Weights of a small GPT-style language model, trained from scratch on English Wikipedia: 11M parameters, 222M tokens.
Each number is 128 + 32 x the weight over its row's rms, rounded and kept within 0 to 255. Layers, rows and columns count from 0. Numbers have three digits each. The size before them is the row's rms in percent of the matrix's.

# up: layer 11 MLP up, 768x192, rms 0.0557, rows 287-466, columns 0-31
# down: layer 11 MLP down (transposed), 768x192, rms 0.0526, rows 287-466, columns 0-31
up287 132:106146125128104072149110121116129108118143163133161185129129112093145125201134102157226115099144
down287 139:124145137109159114086110164116081154090107121117131050083127094157079128079166126110141139141121
up288 030:132083151104137079228185116120124090108172158152143103098059143109107131120155193130126134134133
down288 015:103099110128133139143104104162161203157081143142117171126082096137146165153119147107107112142103
up289 127:171081134130084131139125147120141122075177155107149103117106143096134121130117184107156149144126
down289 126:133094111113121148094113117148168111139120130124165179115090147135081139103106085122152145097131
up290 017:139043057122196123142101121147163185144106106150090149106092148166055121138164197060174147083123
down290 007:135103183175119238101114136132128132085117173129115099110181103109150180129127124098129148130112
up291 136:155083120128112133106100144122113105100073149119100150105111115132132166124062175154150123062146
down291 143:163156056173129126121078083142070138172093083213144093111142102155148125122136158140089136109171
up292 142:122157112142153083140180104090131115129194144178123140144112098109139116136072143106143150102147
down292 163:084077119132157097100111178122188164149157152198167105148093114108164142118137109137160126152114
up293 120:129068177100127109166170167199123162111119160163146080114107097142085152145104134139139103114143
down293 123:080154125123075115098087084127157140151140120143144111164133114129133156114108112161125116115140
up294 123:120049174065149132155142054105182079083179134116140079134114141112095118092108180120153131115123
down294 131:129138054139093151088178113095149067121111103188105128139119089176130117109084141146084118110146
up295 038:150068107100153082143149167089125132142136181135104135097056093133116113148164140130136125107170
down295 032:155065053144137155157062090122148140130187104166119148153147189121136090171175155172116101119081
up296 035:172065102090129081172141137115166115114153201176124158102068120133099096192117186120186107118104
down296 023:110155099200104115135151105169078142144120110094110112170143102179154140165065056087084185141193
up297 108:164172172076168094132141113101127089172119224124183099127096104186124160189158155169121124103145
down297 118:112115142113149114121156117079160119134125115106092114103083192230207063162104104097116146104119
up298 034:165119130089146113094190122130121071131138156129146141118073137166121091142137162123183138107184
down298 027:031144103137120252150055135112157137115119089100113189125193130139190127173124108178147123128116
up299 096:189104127126145080127107098164119083090124096090128155112054206118121077136184185183083128119103
down299 087:118169117135135142146102174135163130176101104132120117059124129122110139140114120045063168112183
up300 042:136110117080096069150142150069132095124101133115116163109035187135138085153123169146163120130167
down300 037:158147112122158152119073140104099108146180137086157129175153101191144161057177131183105121140101
up301 128:120117077130161130118071127116139139155095147126139113118110117160129104148124139071157123205130
down301 132:179165102144142140130118165131113084090119079092167126116124086115153104073124099107073114134168
up302 030:117073120066125090147206110117143117141097208097146130108068132117095107152104179147120121163184
down302 029:122192103136093149154117145138114167104144118128139155145098114210117142181145113123174164109098
up303 105:162116097132136148156167184067151139195082137136166093099124126175131130121084115099125155176130
down303 110:069095115116129158117071161101141105078118120130135061139157169072139166076075191108092123102093
up304 125:089065123083179102183115143142129074113136133111064146121091158123152135099097136108139104140145
down304 127:184099127129084147113131121110129124151093079171226158115093093129120130080089131170103105114182
up305 115:135103150144138120123124098081119134085128124146041125127117131134157093124098118106132121146116
down305 107:098043202100142119141184088149124109098110132083160157146114139106134085124192142195106138137094
up306 106:122146131113136111134077141090085076116132110134092119125084103139072152121159192143074163127135
down306 101:139146193143098173114155150125106142197156163132134171127102144120176149115159149102117130116117
up307 133:150153116134139083138134152069107091138182102201100139101112175114107118157115143077155150133122
down307 137:192161106131142144153167113073134153123106160165104125131084203136086090072141201099166147111143
up308 106:144141096148129133119151161140145137116147152060148209133116095167092139159146159146160138063153
down308 097:098151109092129117117096145124161146119155115139125065117117148174087075134118143096143139167118
up309 124:115152137133109085136143094202111159121100100145159183095122114198126106176089118135132111099192
down309 130:176034159147155117087152156153133156128109146133110088118110154158128140130121131093161118153117
up310 106:158086155138164094137141105064115120107128166094105146163102137144171193104158146099172151126158
down310 099:109103113186135128114110171153137113104095126148109163128234134130139122125137085098157209127172
up311 020:116066128101138119157136116130134064133140126198100150112105113154149135187113158065179149086158
down311 009:105109095141108181090132124082170148100106121133064074219148119159112095130171090081127143131141
up312 102:109145139110154080131160147140111130156141171155153142153124069141112138143192145195161119086148
down312 095:124170125183142158086147117105137117130137168197099170101106104105171104142134179137115139165135
up313 119:085075127095129096130189152127112113080138167101138174138089109144194147145176150147195144127151
down313 114:085102134131140122101066159124114123169131125139095140171154119129106151210093129111117156155130
up314 110:104102153100125123166157125111105090137123178189071178126107195114077062153134134130140139100092
down314 111:100121160145112195119077149138144130135219154173185155148120093147174066154122189161198145145147
up315 129:150137122140141104174139089044092093082184142190101129074117167110115151095071130097142142155140
down315 130:111187096190198108107107154132171142174137135068160164135136153106128161092071129160102161121124
up316 028:180066142094127085167118149091128094143177166172132118132078152124139140152172170112171111127175
down316 020:167152098115078115134075108145146104081167150120103098149122147088135175090189108101118108172152
up317 034:130125140091133083150160149150112081151110199128148173107056120138050066147147178102173145104159
down317 023:117157124115097175202122147108213115150173117177115177156115109140107131177102144143139177099129
up318 118:161103079109159138099147154078106082156075117099105105075103086137105099121131130167107139154145
down318 115:106134174176128104110167116151095094143122103157124123126112111096178175151151068123145135143159
up319 116:099114125119177081138094144159099131137151122093080168106090122140179121175195135157130136158131
down319 111:112133123082136193143115125123142147130111104106181120138104114111071139172139168167092157120120
up320 051:126115133075124116177179179109124117087163142157080154081100135118137088175155143136189107101139
down320 044:197100115109135197146142080070152163129118129100148124131192174145141108164151093104111159125111
up321 047:120096155092085111183171147106155073093091148102102172114089112138117123136149140147140138140140
down321 041:121133175101128140109143106103149079168159084127117128178118122139117160140160125129133152135106
up322 129:085152125144216116135147106142134120076196130219042136163122110116095166133133146136128140154093
down322 131:102073060105182097047189163149132151136111137120109164110127188154135087166139139050122132072171
up323 131:138119113078094147194180182112178161131087146155096105070109189138053073154152153152152164144137
down323 130:065111141104193145124131113074094128109181159156118116152103130097149098133122164087171133145128
up324 029:124153135079153090158142114098095098151142127162151132107079123112135119184140168135156119141118
down324 018:126089136118102177084082081151126168089099127079144130156115165152063165131088093126109124163125
up325 049:115072127094142108158107143103142140120143146106106157112066167140115111163148158149185148155147
down325 047:123118105142113148049118127173122165130169121203072069095132147099099084150157189128092095178106
up326 101:079133165074199072147127105144115170148153093130126111148096143145123112152168132137103169169096
down326 095:121147123120092163081142165111159129095149104156142130149111099142117069111183128137131116165129
up327 105:175060057143165127130162191132180131149084163160138092100136194129120109151162154144166138174162
down327 103:151099095149116105156191093130085072108065102150150086079166085072075157164126145192113134090127
up328 019:146079121118163057161122114198119076142143162184097142055107074115126121145096147071169127104121
down328 009:138143106147094159142104173116143150113165064142129140148151106071130223129184034140172124121113
up329 126:203143009004177079218095119132095145122112115121136130145101112102155136153139121125168124126191
down329 124:168086175122102098126059183158118143069114082135167125091154158130111154110127106152129124182125
up330 127:160114129105152133137123173121123139131083151163095142113121148114114137219133126092182126165166
down330 121:083117163181138162095078104134152113172098124148113121170065189182123094136159153124134146107143
up331 038:155113143097142057187168127132140104140140122110155096105069084132152107147116121090200106137158
down331 031:136071160069185095150124113149123163090147177121171143141118131145082119104169149119134127110145
up332 139:160078101084092130163094130039123163088136184091165112127124152129100129106156140162178136056137
down332 147:153103108159100130125107163157125143130102057116178204094111082161167188154143121132078117163129
up333 038:144098132101088138152179151078134109113100168149113157134072150156074137174105198170140175189150
down333 037:081170146163129190094156193139117109155166134105079085124138122204107162104094072090119129093147
up334 123:152074125141169080153174127136152073078115178145129138037117130157148089161152127186182147153109
down334 128:135149177158051169136088166107144153119151076063046139137112085153150133126159091153124158164099
up335 135:158024134106113151148158150079099187098107115090104130123112144115112091135151118111136148108143
down335 118:138151103132045198114054153130178120109176126077138155105168150145096116132130097070140169106105
up336 120:151118121112128073144110126086087077167161135119136126092103170113111046134125124095228132131103
down336 122:170163154102085095132172115193137092205154087089148135123115127093163106126164154135118144107129
up337 128:112152106041179123135159125111175076174113110168138163076127100169129075187143117162213131101147
down337 118:211083111142061102147131152103109132136091094094126076133134176095093125087060153100077157187125
up338 031:162109108090113095173140119115162095135136136115104151101106153158122063148156166111172114131139
down338 023:136104080105119112157123137098172079136113151165067087105105159083177150146144096166124098130106
up339 168:122120108139173121165159107122169140098119150185168107120122163125082094129138141098201123045165
down339 160:138106131132098162109141188121086079126185162141093118119132136078106174099093125088123104106143
up340 022:195089152097132072175162136116174101120142138167125151092080145142099100167102163122206142166164
down340 010:140126156114112134145126092103112120115170132116169140117118162130132159123104151168116123136083
up341 032:135119167099162088168190106074131103110144178168092118113087122123092095134170177130183156102126
down341 021:143101098169137179139073120171112136157106126084126122148126103043165171150087104124137144099148
up342 124:147095173139146094101153141096119138164125179158143161119114101120112146150136146079168111106158
down342 131:091116171157158120097101076133109124164099179096153147132099178176135100143171150163128125157087
up343 046:190051104077089022147140134096181166105144185136107137129066154127104124150190121086160141141164
down343 042:112113143115104132148168127133112172107168145141119148140161097185147138156136204123163151150137
up344 124:154151169106185118178153090123123182121119211152149046104133094113099151147110121101227151103173
down344 116:121063127162106171111122122136156156117158166134171130118154191156141153151120123150075103120135
up345 106:150143108105132124139157155155109122136185136141145117124107108100137127129120176148175097068143
down345 098:149150156090120125087148095117137088117159158152183158131154081063179157079139134149085115097132
up346 142:078106124155080044170145130146105164054131124113161179117111112151132152138088105138106129181175
down346 152:129127134161129171149118044115079101167112120122140043122070113146097123069157113144136110193147
up347 125:061095163119130122201125130155140122141147136156087146138108145161154098166121135115133123098142
down347 130:177161165118175122157080158122104104157191183153066132134121098153110129083187126148098123177122
up348 112:077149145114174124129144119172134101132113089158095216142109192144155081146096126134157136204130
down348 112:171162174123152150136196155095149168071098131148160102076121162178102135136121089084128124158093
up349 104:180156122143157119138094123051123167119161199132153083093119137102148086122186119129164118126134
down349 100:096108104113165126105076160142149118127117067086177150119158120151140162158117083149105162115130
up350 114:133107125127199121115178110101106095148153138119168154144116114148160108090147138120138181170127
down350 112:174181097076135117185040115134051113140137102076098138168186125132111165125138136118124129145100
up351 124:147134097126136128195132158148146105148114139110123165149105103106135161122142127144154106073176
down351 123:131157105159173101119053095107113158134131094157157103145085123098109161143121145132068153141106
up352 135:148073160158143118176141095099147061153099163206123174082089190081094108127163150052161132150124
down352 139:161139196198134180139011177110144130106189137074152116132102099142053113133155124106162124149104
up353 103:109150128113079110133169173116145125131097104112051114158137095190108121127171096080187140121181
down353 087:145162122117146148132088120102090177161146138171142127109106125029127139183171156129120160116153
up354 112:170111102137190111135185149124173124189124166150121098081113166132176066196059153135132105136124
down354 105:196141127095101146178065125120113155157184103120110110100122079193132144108099102154100139146093
up355 137:167105088148069126126102164127174109126186123180115144114129089140071119171121111084154149081171
down355 151:226147127138127087151116052165142178145141125101146150124098104108110119127163074157131108147108
up356 126:139139121122180114128136153114118067141103134208096114068091176186082089162103163146141122134114
down356 123:168125150105136117084134196125100108141198095111165092093099119080100129100164124106201149109099
up357 036:126122077118062103177129146099162082092114129182127132083130092123169121197153181127140138073132
down357 024:164113099063118159136184110111117149185141155068207169117117105108090104110169164155146121151093
up358 138:173132158138105121158119124089159100085167161078162129117117144127129096151152113107172144082118
down358 140:126101128115130096115079068136113123138110136100113136140107130122104129096150098164137129071092
up359 030:160103100092119083164144171111150094108132164135117156094088111147125120143195163165161114097139
down359 022:096152139127037184152049137209101173136156099109148162147185104124129181127083171199127112089113
up360 127:065144102144114120129185117108150104137093132179163165131113182128066136106198187118117148153123
down360 126:101084090121124176107110115092113121121096156112126127096094126107176147119139180161155140123081
up361 022:166109166097100083151179112144071115129130178195085104103058120129112101163169127122167154157105
down361 015:090142141121172115126138113124149135166109147129113165155150080149172117094135194130110129160131
up362 102:199116128067126129156142155083105171136169200140141105099107146166118132117094137132107162128136
down362 096:137179159111084123084074096139162154114112091141090131142128077163098111098179117121149121115142
up363 113:124126158103109124145145120172194093125197184118126164077110138094143145167160133128185127090145
down363 110:155100107156141171178152103109134132085111121095097159115169175155071079112100139157078136206117
up364 114:065109118147139103137060103136138096132106121156117121131115109118131149099096146097121108092070
down364 112:077061156122150094138091095119118120104115130102142110094088159144172054086183139138110116096119
up365 124:166107092055096145188189149097136158069148130110113059127118170132165114127153118079111121084175
down365 132:116114150132103109068173162124098145107164113125121165099132080132164137128157170122126143129171
up366 020:152086105100162120161163126167144046132128155186139112095075163099092155191185163115176098103159
down366 010:145155126135103123129153090138127158096127169114074154255144097083110132128112095093115138146165
up367 110:170081090136072130128137095121200108091143169170116101119124091144149145168092162157123160058158
down367 109:127153153141125170132153097051120206153152092186130097109154087122110136099121151101074148164141
up368 124:135137170134127129159132157132107079133157182182119146087122190145113035172111146166179120139112
down368 133:150134123182143140085155124133166136138174105209156165135096144133180170206068105150101124076155
up369 144:155141177123158099163130171136125157160113142132130072111111154188081161068192148132110137113125
down369 153:057122177160091141078117102196075125076101151122092118118085144095096108084109186112156142152083
up370 020:142146126085097103182088160110148116107124150143049168102038117112047131177146148089146205102099
down370 011:132079152155091177110103132111134188183140131107184159121115137134097116176086106185165133084132
up371 134:045167148134125032110152105116131166136141112154146145133094150092066143111106116128131130183126
down371 147:112110136138116086111114203159102124125164147131122119132058090097088083089135175134152123143174
up372 027:193122100090119087166185181089110110158159146157085138121056159151057119150139183067205171098121
down372 022:115125116142144153063139138151107121145176128146088185143124066053200149112106134182073089083144
up373 110:112086061091163144160101142148168178120125176061120167086116123177129139154148103083163150127092
down373 111:152126151126167104164120116157113133142170164155126131110159145125163125102126141162130134095100
up374 114:133095176059192086133147110130156100153099199118144109151096079116147172131137145100118132111148
down374 116:136200141090155136184112132127129116137124170109108073123090108145069087144086072101095137141081
up375 101:079098114102162106131200096171171167196099148116149136127074119186075137085150155122129128116171
down375 101:110159135128148120137163157104175084101144145100138166093160156175181137087161174098079143144107
up376 143:095148149073160114202127117115084125079170122131101213151097154102125099135186129184146141148150
down376 174:115108184093101157139173148062085090080134185099181149061132173097138144185137126166106122171118
up377 108:155182150099091069126136142168122126149093118134154114105115116131093108119199126199180145084155
down377 111:168181156099121119086119169157115129159198135134128114095092103115125142173126152164178142143121
up378 126:173106165092083100146139139101129138127076126120083166123099158156094148093129207072107112113146
down378 129:114149087150139127154091112172183134128119120111145109121124169158160114168132163166098138159165
up379 124:160087112084175142161119191151145116090120139100127067063100117118147090114144105067138128144147
down379 133:089095092148179100135160124143143141094134096175124118158132115090107141149080126141108141152154
up380 025:143106129052125105201171102085146116115147140115106163131078086104129061187173187117179134089183
down380 012:135099069123163205126110121134169136128142154114123126080137151150152107084184128073163134135123
up381 039:134103146058141083183182116102196092113113163156124154156086091110075118127164123140212121100136
down381 029:130084095145154110109085181179128180113075119118120133138086158184096186145090178090159156142121
up382 111:166103081089136127159159177147106071144126130149109120064097105126117113159131143145117127043158
down382 106:065169154127141204157167092092165123139123133143147161056081121130120128133121110119144162125175
up383 115:121130149135119122146125144104096169162119157126093167124106093105088093187176116171201150142143
down383 115:097142121112164126102129144100178134100143145114119098126073107138071098122118107107094137142127
up384 103:152103104085153085200155085108090121194186180122157138158130128099068086204165159170131115136110
down384 104:170087141176211114116062079129117120110140148124090088157103173153084094128173129168106120104110
up385 123:071162122142148120138082129116123125160112174084106135110109136161149083191145133099155128135061
down385 127:132137110177098091112133150100067096200190128080182173105163143115160124166163134100142144118132
up386 126:120077131082151122146162137105142155106091150078105144085105130162105076141133141100140131207182
down386 122:155066139168088107139110122126141124072157150121164080096134137104180076095112145128049168095090
up387 121:130111132139084102165093109167140125176159129138083148065079163107108129104123127067135100112151
down387 118:141111126086163101122119126155127118116122122111141117183096157116072190080115154151157129117077
up388 131:141076092134159093119128131177128157121138143123109173090117076209047098146094147157124100191098
down388 142:126107110079094112155119161097152127105115126086187145119125104087095158129094084108124117137102
up389 129:096122109111125138141099127126100173121144155097107137120126165130130174169141180133097123139120
down389 139:153130133120073131167163174076169096111121170095093118090128120093161148165071147101118119119153
up390 111:132112143065145130164168127158198167134076121118104096090111154170132091177105134117073140110100
down390 107:088149150169113111119104155113161167129149118099167104198140159167147101109133148151192153127105
up391 039:122076124097145055179175144140134136124186149166161146122086160140081150094102145144200140121165
down391 034:081102161104112133146143078093171155113116153112105108157139161145083131115163138133103143133128
up392 115:084092130152147137122192147122156101119062173163128170084127109143117092132164106133132138185126
down392 112:107142228136139125166074118178106145136135136110141094127156154139119190151115195176140110084131
up393 117:157198144110077022119138108116084142104130131159115132136123085175111077163137109105151154066144
down393 116:163121147137137154171123186119126140152098128107139156086193171097113141193130149101117126144119
up394 026:157103084070120093160159138087132131128169111111104147057099157152137139139159144129167162098139
down394 016:176130114142130206107180147108130162112100178122141107062123154218103152188099150082143136086128
up395 028:120095104119154118139170139088124115159096149170135154099107115142108166186126149172159125139156
down395 016:148068103126138136096143102156203136147145089154099082102102134100117141171145151114111080087167
up396 127:146104163150109110133130167139113094119124183148163164107104153110170138144167101125148128126105
down396 129:126102093108144135060143132116132099155130149103128146182103131084111142136144101128159123098128
up397 026:121155138087168121199140140136128092131142098112135179105059143123102107148145180078180145078163
down397 013:122147139101124130129194166116115072109156156109114109105146160207182076102156131150097139119161
up398 117:094105152112099125190152161119208147056085102117117148112133103076147135123122114120088145126122
down398 111:147084118062138168134122189097140115163135168201088089066097171109132167173189167164088127128092
up399 132:195121132112132147160166110084192124055120142086126124131122099177181167090100102135150119102151
down399 129:162111102079114117125120135148185098098165115136141062133092134148141122133116146161137121123100
up400 024:169082116133094091191164125097141138108093128106117181110068133137095099172113188143144139125090
down400 019:133178152088178141093120098081095106084133093106152152150177109131105146108098144100173114102093
up401 101:137085129130130098137122113112082134147113106143097134085046165105137129104107106178120111143117
down401 090:059165111128037127190139102088165113173117089170111126088139114205175123165123163156134167127129
up402 139:145088148074070054127116130134115149064108164059106123091099100152147138106126129136146124093129
down402 167:122062078136125100163107024128121119117130147141092116161078190145126148117104109150128123127101
up403 024:120095104139133070167088129115150115137141137186113059128082123133111151139160165126172190109112
down403 009:185122067148147143149105163114107110149111160163143106146113119093140147212127166085153125113113
up404 113:092097113152100064109129132073152185158126200063149170134132114148145114146159126131174132149103
down404 118:122092078104128109129068150137141074127152134100118108122129096121076122112152114129113127222098
up405 123:107129084121146147146160208101169116129165114118113086148115153130110077148094144157131146172129
down405 126:059140114160171169164150085135170142140174193131112116117110197078151121171095123185170160117098
up406 119:121103142111054118147143101108163108137097123147118151072136179113110103139107123125211155154192
down406 108:138110142146088127131117117107138112111102155109156143110159183084128158052178143131093117110098
up407 033:175095153064152090164205129122195089111100130153119158112079119127114113096115144109167136152132
down407 022:140102100075097115206108135119150133115179139139158127070141098133141092176117146102138121099083
up408 094:104130120115091134146106150160151101179182177117129135125097128110160135090176166118134103103120
down408 083:107138145109156148133140140177109135163104083162133114159114094189093110106120152190112141160174
up409 017:113102127129176091144149132100144119105119094209129120137035099119127104141155150112182146115153
down409 005:142076133109093183150103157197147159134198119117178128157116122123074200061111155100143143105103
up410 114:173075115120104113156192172087141108103133173132124127106132157142094114126104174138116143120113
down410 110:116123098162099165142124149108092112160131064092178144073103100135162162120161092139152131140161
up411 021:133048135098123076165157117131123113126131152157126154061097153110137113199112171099131219130186
down411 010:100148076149071178114126161106149185101125135076129112089191146085132117169180147151154141056105
up412 117:146101104124087145132129173105151147142139128111122156111101069095103107150112131162125134147127
down412 121:107104139143117155100133140114119130107096104146165136134149136086115130057145116163135124133135
up413 137:085101163111100128149187183178155185092105125132146110059129154124102130161141135210093115154084
down413 153:122103119099144139120129052115162146114084130134129166131098152150130139144120127157127122168157
up414 023:174127108154131099201182082131101109139151165156149151118103135125117102174127211105134107115119
down414 010:157113152174134166111122093115194103113165123148081081103153153143139107107189091117159157091129
up415 120:159040135175093117168162145143197153159089195104121170106126126163112166141125076104127150122153
down415 124:139048171148162123130076154160110106114193122146141150097078102121153144100150171150058125162032
up416 109:104093177129136099187151122176099080136138153174154157152108113163151060144127131152120110179082
down416 109:157140112081141138079096177166164166129118125198116169178145117112118123105128110130094139076134
up417 050:124118170109133089171157134109134132090135114130135139091113144132167128159160142106175171122156
down417 055:082120249123171140110184087154155147133149128082107182160110151135152133147185157132104149136136
up418 103:142109165087116059129083113151125153110137125118128093106092168130138157099087154204154135060154
down418 110:096127159137120155097140079148153181148133103142186129185132138223143122138147123130139152136143
up419 036:158082142135157085158127137114117132129102122155137153108064129135136046194145159114157104193130
down419 032:087207111127155114166144059139122128125159138157108129196166081135102152130105145145124105127089
up420 112:163074166127125076136115126107102090190137155174067087124093108090078101173146107154132111155128
down420 104:106117160121109106180132119151184217157099071123139149120126028140111178149048150111103140109108
up421 110:121097162025109082197130106148186177130105144164173089152108173098120135135096142072153122179135
down421 107:155136112164088092132153196187161092142172149157151175102119141196181124121142107085114128146154
up422 112:103040149148128070135124122112167149080092172103086157103119085150128110166096118105105117144082
down422 112:116176163114116162181108145153117148122101091092224182143142090171083130119146095120144137157131
up423 133:151127120113125131151168139122189157099084208137124148092112117167148137157126151149119156144136
down423 130:166165163067108177145081095143090131196142104149165148046081173170206162090148089119149134067138
up424 117:086136159161127109148169090084138166099085140132139161145140157161067130128162140168112139111115
down424 126:134135114082103110107148148104142093208164143102095096120080178112183148130141156063167125084129
up425 128:117119137158049114200150146071097110100104117091145118121126146165122161118099108206145114166176
down425 146:064133117120089105102098127189121144153174089139098135128084086084171121104135144094159099133127
up426 032:113096158072123092193183130110196146104105174127106152121071146153117114092116188104173122136148
down426 024:135097117161154127146087134130137172146081149142176140141124085200160157191100126122140112165066
up427 122:111144131114128136176113167127166137126123123108135111122123082158104159128162125115144120130127
down427 118:135170127128098175144091203122131131142136080173143126100146173124127128149150180134166138091160
up428 116:114072157130129121180106134143103159137140104127053144141100145120170114133086109114109138122117
down428 119:126098125123051119084117131122107119158127140108134189154119129099127141183125056113085148083153
up429 116:098144154099038123151194157146196158068127140183148167115125115131181117126135147078148136096157
down429 114:135127101117097116128154179139142082122143143140243106133103114138113153140150188178105144212112
up430 100:187141116142099124164099107054129124112153114100120173127133170159139170109148124084148123117162
down430 088:119076118146100138145134124152074136115098114103145145170124146105136149105121123106118109162069
up431 129:161117126123100137173128147144136086140161163116130110146101118121148107123095160119167132125114
down431 126:134144167103095117157075132152089088162142122094173159161064148121100150143125121116107139068118
up432 110:173123149093116144120168137084206107080130138126085070113127153078082118127111196144124122110118
down432 112:131104160176134092163119128097163103157183101089101120135082065102099139112128113172095114158106
up433 124:168116134134059124184160136116173175116105142106070090165112174150096124177123110094178130136126
down433 137:128108177135088128148140082158126239121137158129146127140111133104093107142108068143156120132126
up434 126:102124149133082001158157081136093187122174127189145146113105117159065076191157124085120127135173
down434 118:139128142142016144162074088132111110085087098099124131173123194084101063169177151115128116128185
up435 113:108093046129113143181126170108131122076117121121100138122129098093138113182064119085159131119118
down435 117:153179101166112162097114146170098146117156124124111131163116089207135149128161164155130144101125
up436 021:143090095115117122121182136127164145161118150133130119095066111144113077120137176110199169155150
down436 009:089148129132168133099148150115184077142177133130214117093176136179175148116204117142123083087116
up437 121:173149148141141117113118092059104127145144235169125050119142174114143108135163152200143106153110
down437 109:096144142126102131146120117141128181128172115050163119099167169126129153155190084170112160125129
up438 125:106153152087126105159115122151155120134073096121136085097109158135096098108137113089234146107153
down438 111:151098112101200123130163142136108171131133131158100128111126121116108151115170168096122160137170
up439 130:159086110116116129117125095142175144080147138151110090116096170131132115116136159194116117081154
down439 140:157175130122125066121165159097134109111170152074123107104111129084129072136112138124136141129113
up440 129:180150124142064134119134154100140073000155179161104109088116123130123120116160131139146127101138
down440 124:127082104176113168156128095170106193114111175134066142161124072048094140136147104148123167145139
up441 026:183095111126109079165185147088164099158150192141094103073078145093085144140111176131171148086117
down441 015:101144141127054126117128081173122175125102074024136147133144130188096100143152089130053192130101
up442 111:145140087140159086181109105104146135166130170158173156112095145141135133149112151121178118108090
down442 112:137152138096086159136105092169157128133158191096135103099086136156140110075128142122122137111082
up443 026:162136165083096101160139102093118135083110174091145122114053161141094139153129155158150112081123
down443 015:107087148095166168080152132150069155109161124114121187070100165129111105096104117104174088089080
up444 113:149126167144115116146132112151091144155090131162164108110141120192117090175125080122087150113179
down444 108:134106115128154106106041076144164113127110071169189108145104067103119173053144120138103124151139
up445 125:115119110142130109136134119120140151104119104171067145120105174064097073155115129080124132166144
down445 124:123112107143133117129166120138123076119064157096160147150091095088136141164187103128189148152129
up446 121:160100150149100118146097143096133097150070088137168116114103158138136131109134156053102134101108
down446 124:196115095135159138145065138120177129093106116053115170077110162139132141104165087144133126121090
up447 096:072191124074133130124113186144154151138101096095152119153137061162139077152175099150181161092140
down447 080:156080148189152141094086135153151137122184130143086137157046157135130125133168082150125101138147
up448 033:155096148061142113171146134151145114083117140137095152092091163162110104148143186146148106088116
down448 026:110141182093091156141196176055105110109121121115098113137121122150112086070118103072080165091147
up449 056:104167137129127041129165110136127118143112166122138121124092186119150067163115145179220122100121
down449 054:118172117178112100150095124132094115117120160133160067129110050101099105115118139147144113117061
up450 026:158144107110136119187152116114208111123151138177119130138060133143090122175125136147197123158152
down450 019:139066167103098156116165095097120171073174168092100078179111149078141113072119151158158067174109
up451 029:154096121074150086157194110108131124155156157141139120086059160120100107211162150093156122087155
down451 022:131133098078146096160163113129192173147074090102125151139122111222116104190129143197143158097176
up452 019:156093147136152047155146136079150108097120141088124052138073117130124100110123177158180141145218
down452 010:140132130169171124091084110117151134144091098145132069118099080075093183144122131038139104163168
up453 025:102117117094104092197155117099137133146115142141104167097069184119126139137146211103153105146131
down453 018:123150164166088051123098146142082099066103108215105051170130098130166115084149132160087106094119
up454 018:149096123109136124151141125113120140182175093184130101134041111122131116203122150095196136066121
down454 004:072156108110152170063134148160061152152184139115126191149182098084203135131159132144137146052137
up455 024:144090117104165049182171137154137112165156175153110109108098122133093063150168142111146134146139
down455 015:125100141082156183113122135086128135063075106130142100098116133130114125108110204170098091183132
up456 115:142098135143104115161146100104148060085110159194118156138125170126131158112108120106120119140064
down456 113:087157198203140176121161138141145155178146131105141161151144116143161101174119116132137138133134
up457 034:173098145089087035195178114079129097134153166168104131107059122154099131180138186153129140122119
down457 023:096098135117141123138124125174163137112152145121130079115153143132210067165174105155087161129114
up458 116:147148107164122129130114176119138140091091097156106174047124059157139130125082087030185125125127
down458 106:125073216159177104114117116166120127126159127132137121164132134122115136164148168227028137112145
up459 022:101125083116136109137131151107174092140114127163089144111100175106122058147171142138176161108115
down459 009:192143136109162115125137094086132074123131152165093127129112148113148165087241094079142101140126
up460 126:107128155112112148145132123122127165096098137106094145121109119086110141143095122157107160203108
down460 128:134137156178136121166121076099109120056153147114175098148113104108103105101152111079166125130110
up461 028:120082100063109151192137121125180052124149155127081127109038117161068094145117155150167127106191
down461 021:090075129145120113176108125150122118173240175139103127137076148127106115150064166098119100117133
up462 026:172086115136120065148148130119141145137159152167117110113064179121122126160157157117193148096165
down462 012:101172130072119122139111125116120161151116152072173144178118129104156173080150105131086129111140
up463 130:142096105135124104163157209129155117114100104175062135098112168139124106209079137071120116160104
down463 140:157113130103084139070069122115091095105093137155146078099101107150175104141121152153155135095097
up464 023:123082166090118082148161174137108093115169107158089162077106105176106146205088152110101143104137
down464 014:097129163085146114136170147133144133101107104084107126125150135175086086149146111114135181166166
up465 028:107124145111168136166159106093133124143149154160089188102029130150106153147129192113140146142137
down465 020:173126106118111213169087150159126117089153113139184093112116146151151117168123076100167089139067
up466 127:128136202074157114122203100104151051099093161157127150146106121194110161148161138165133159060123
down466 129:128132058132081189121164149107138142152116153169155088138120064154137121105158156113071134182134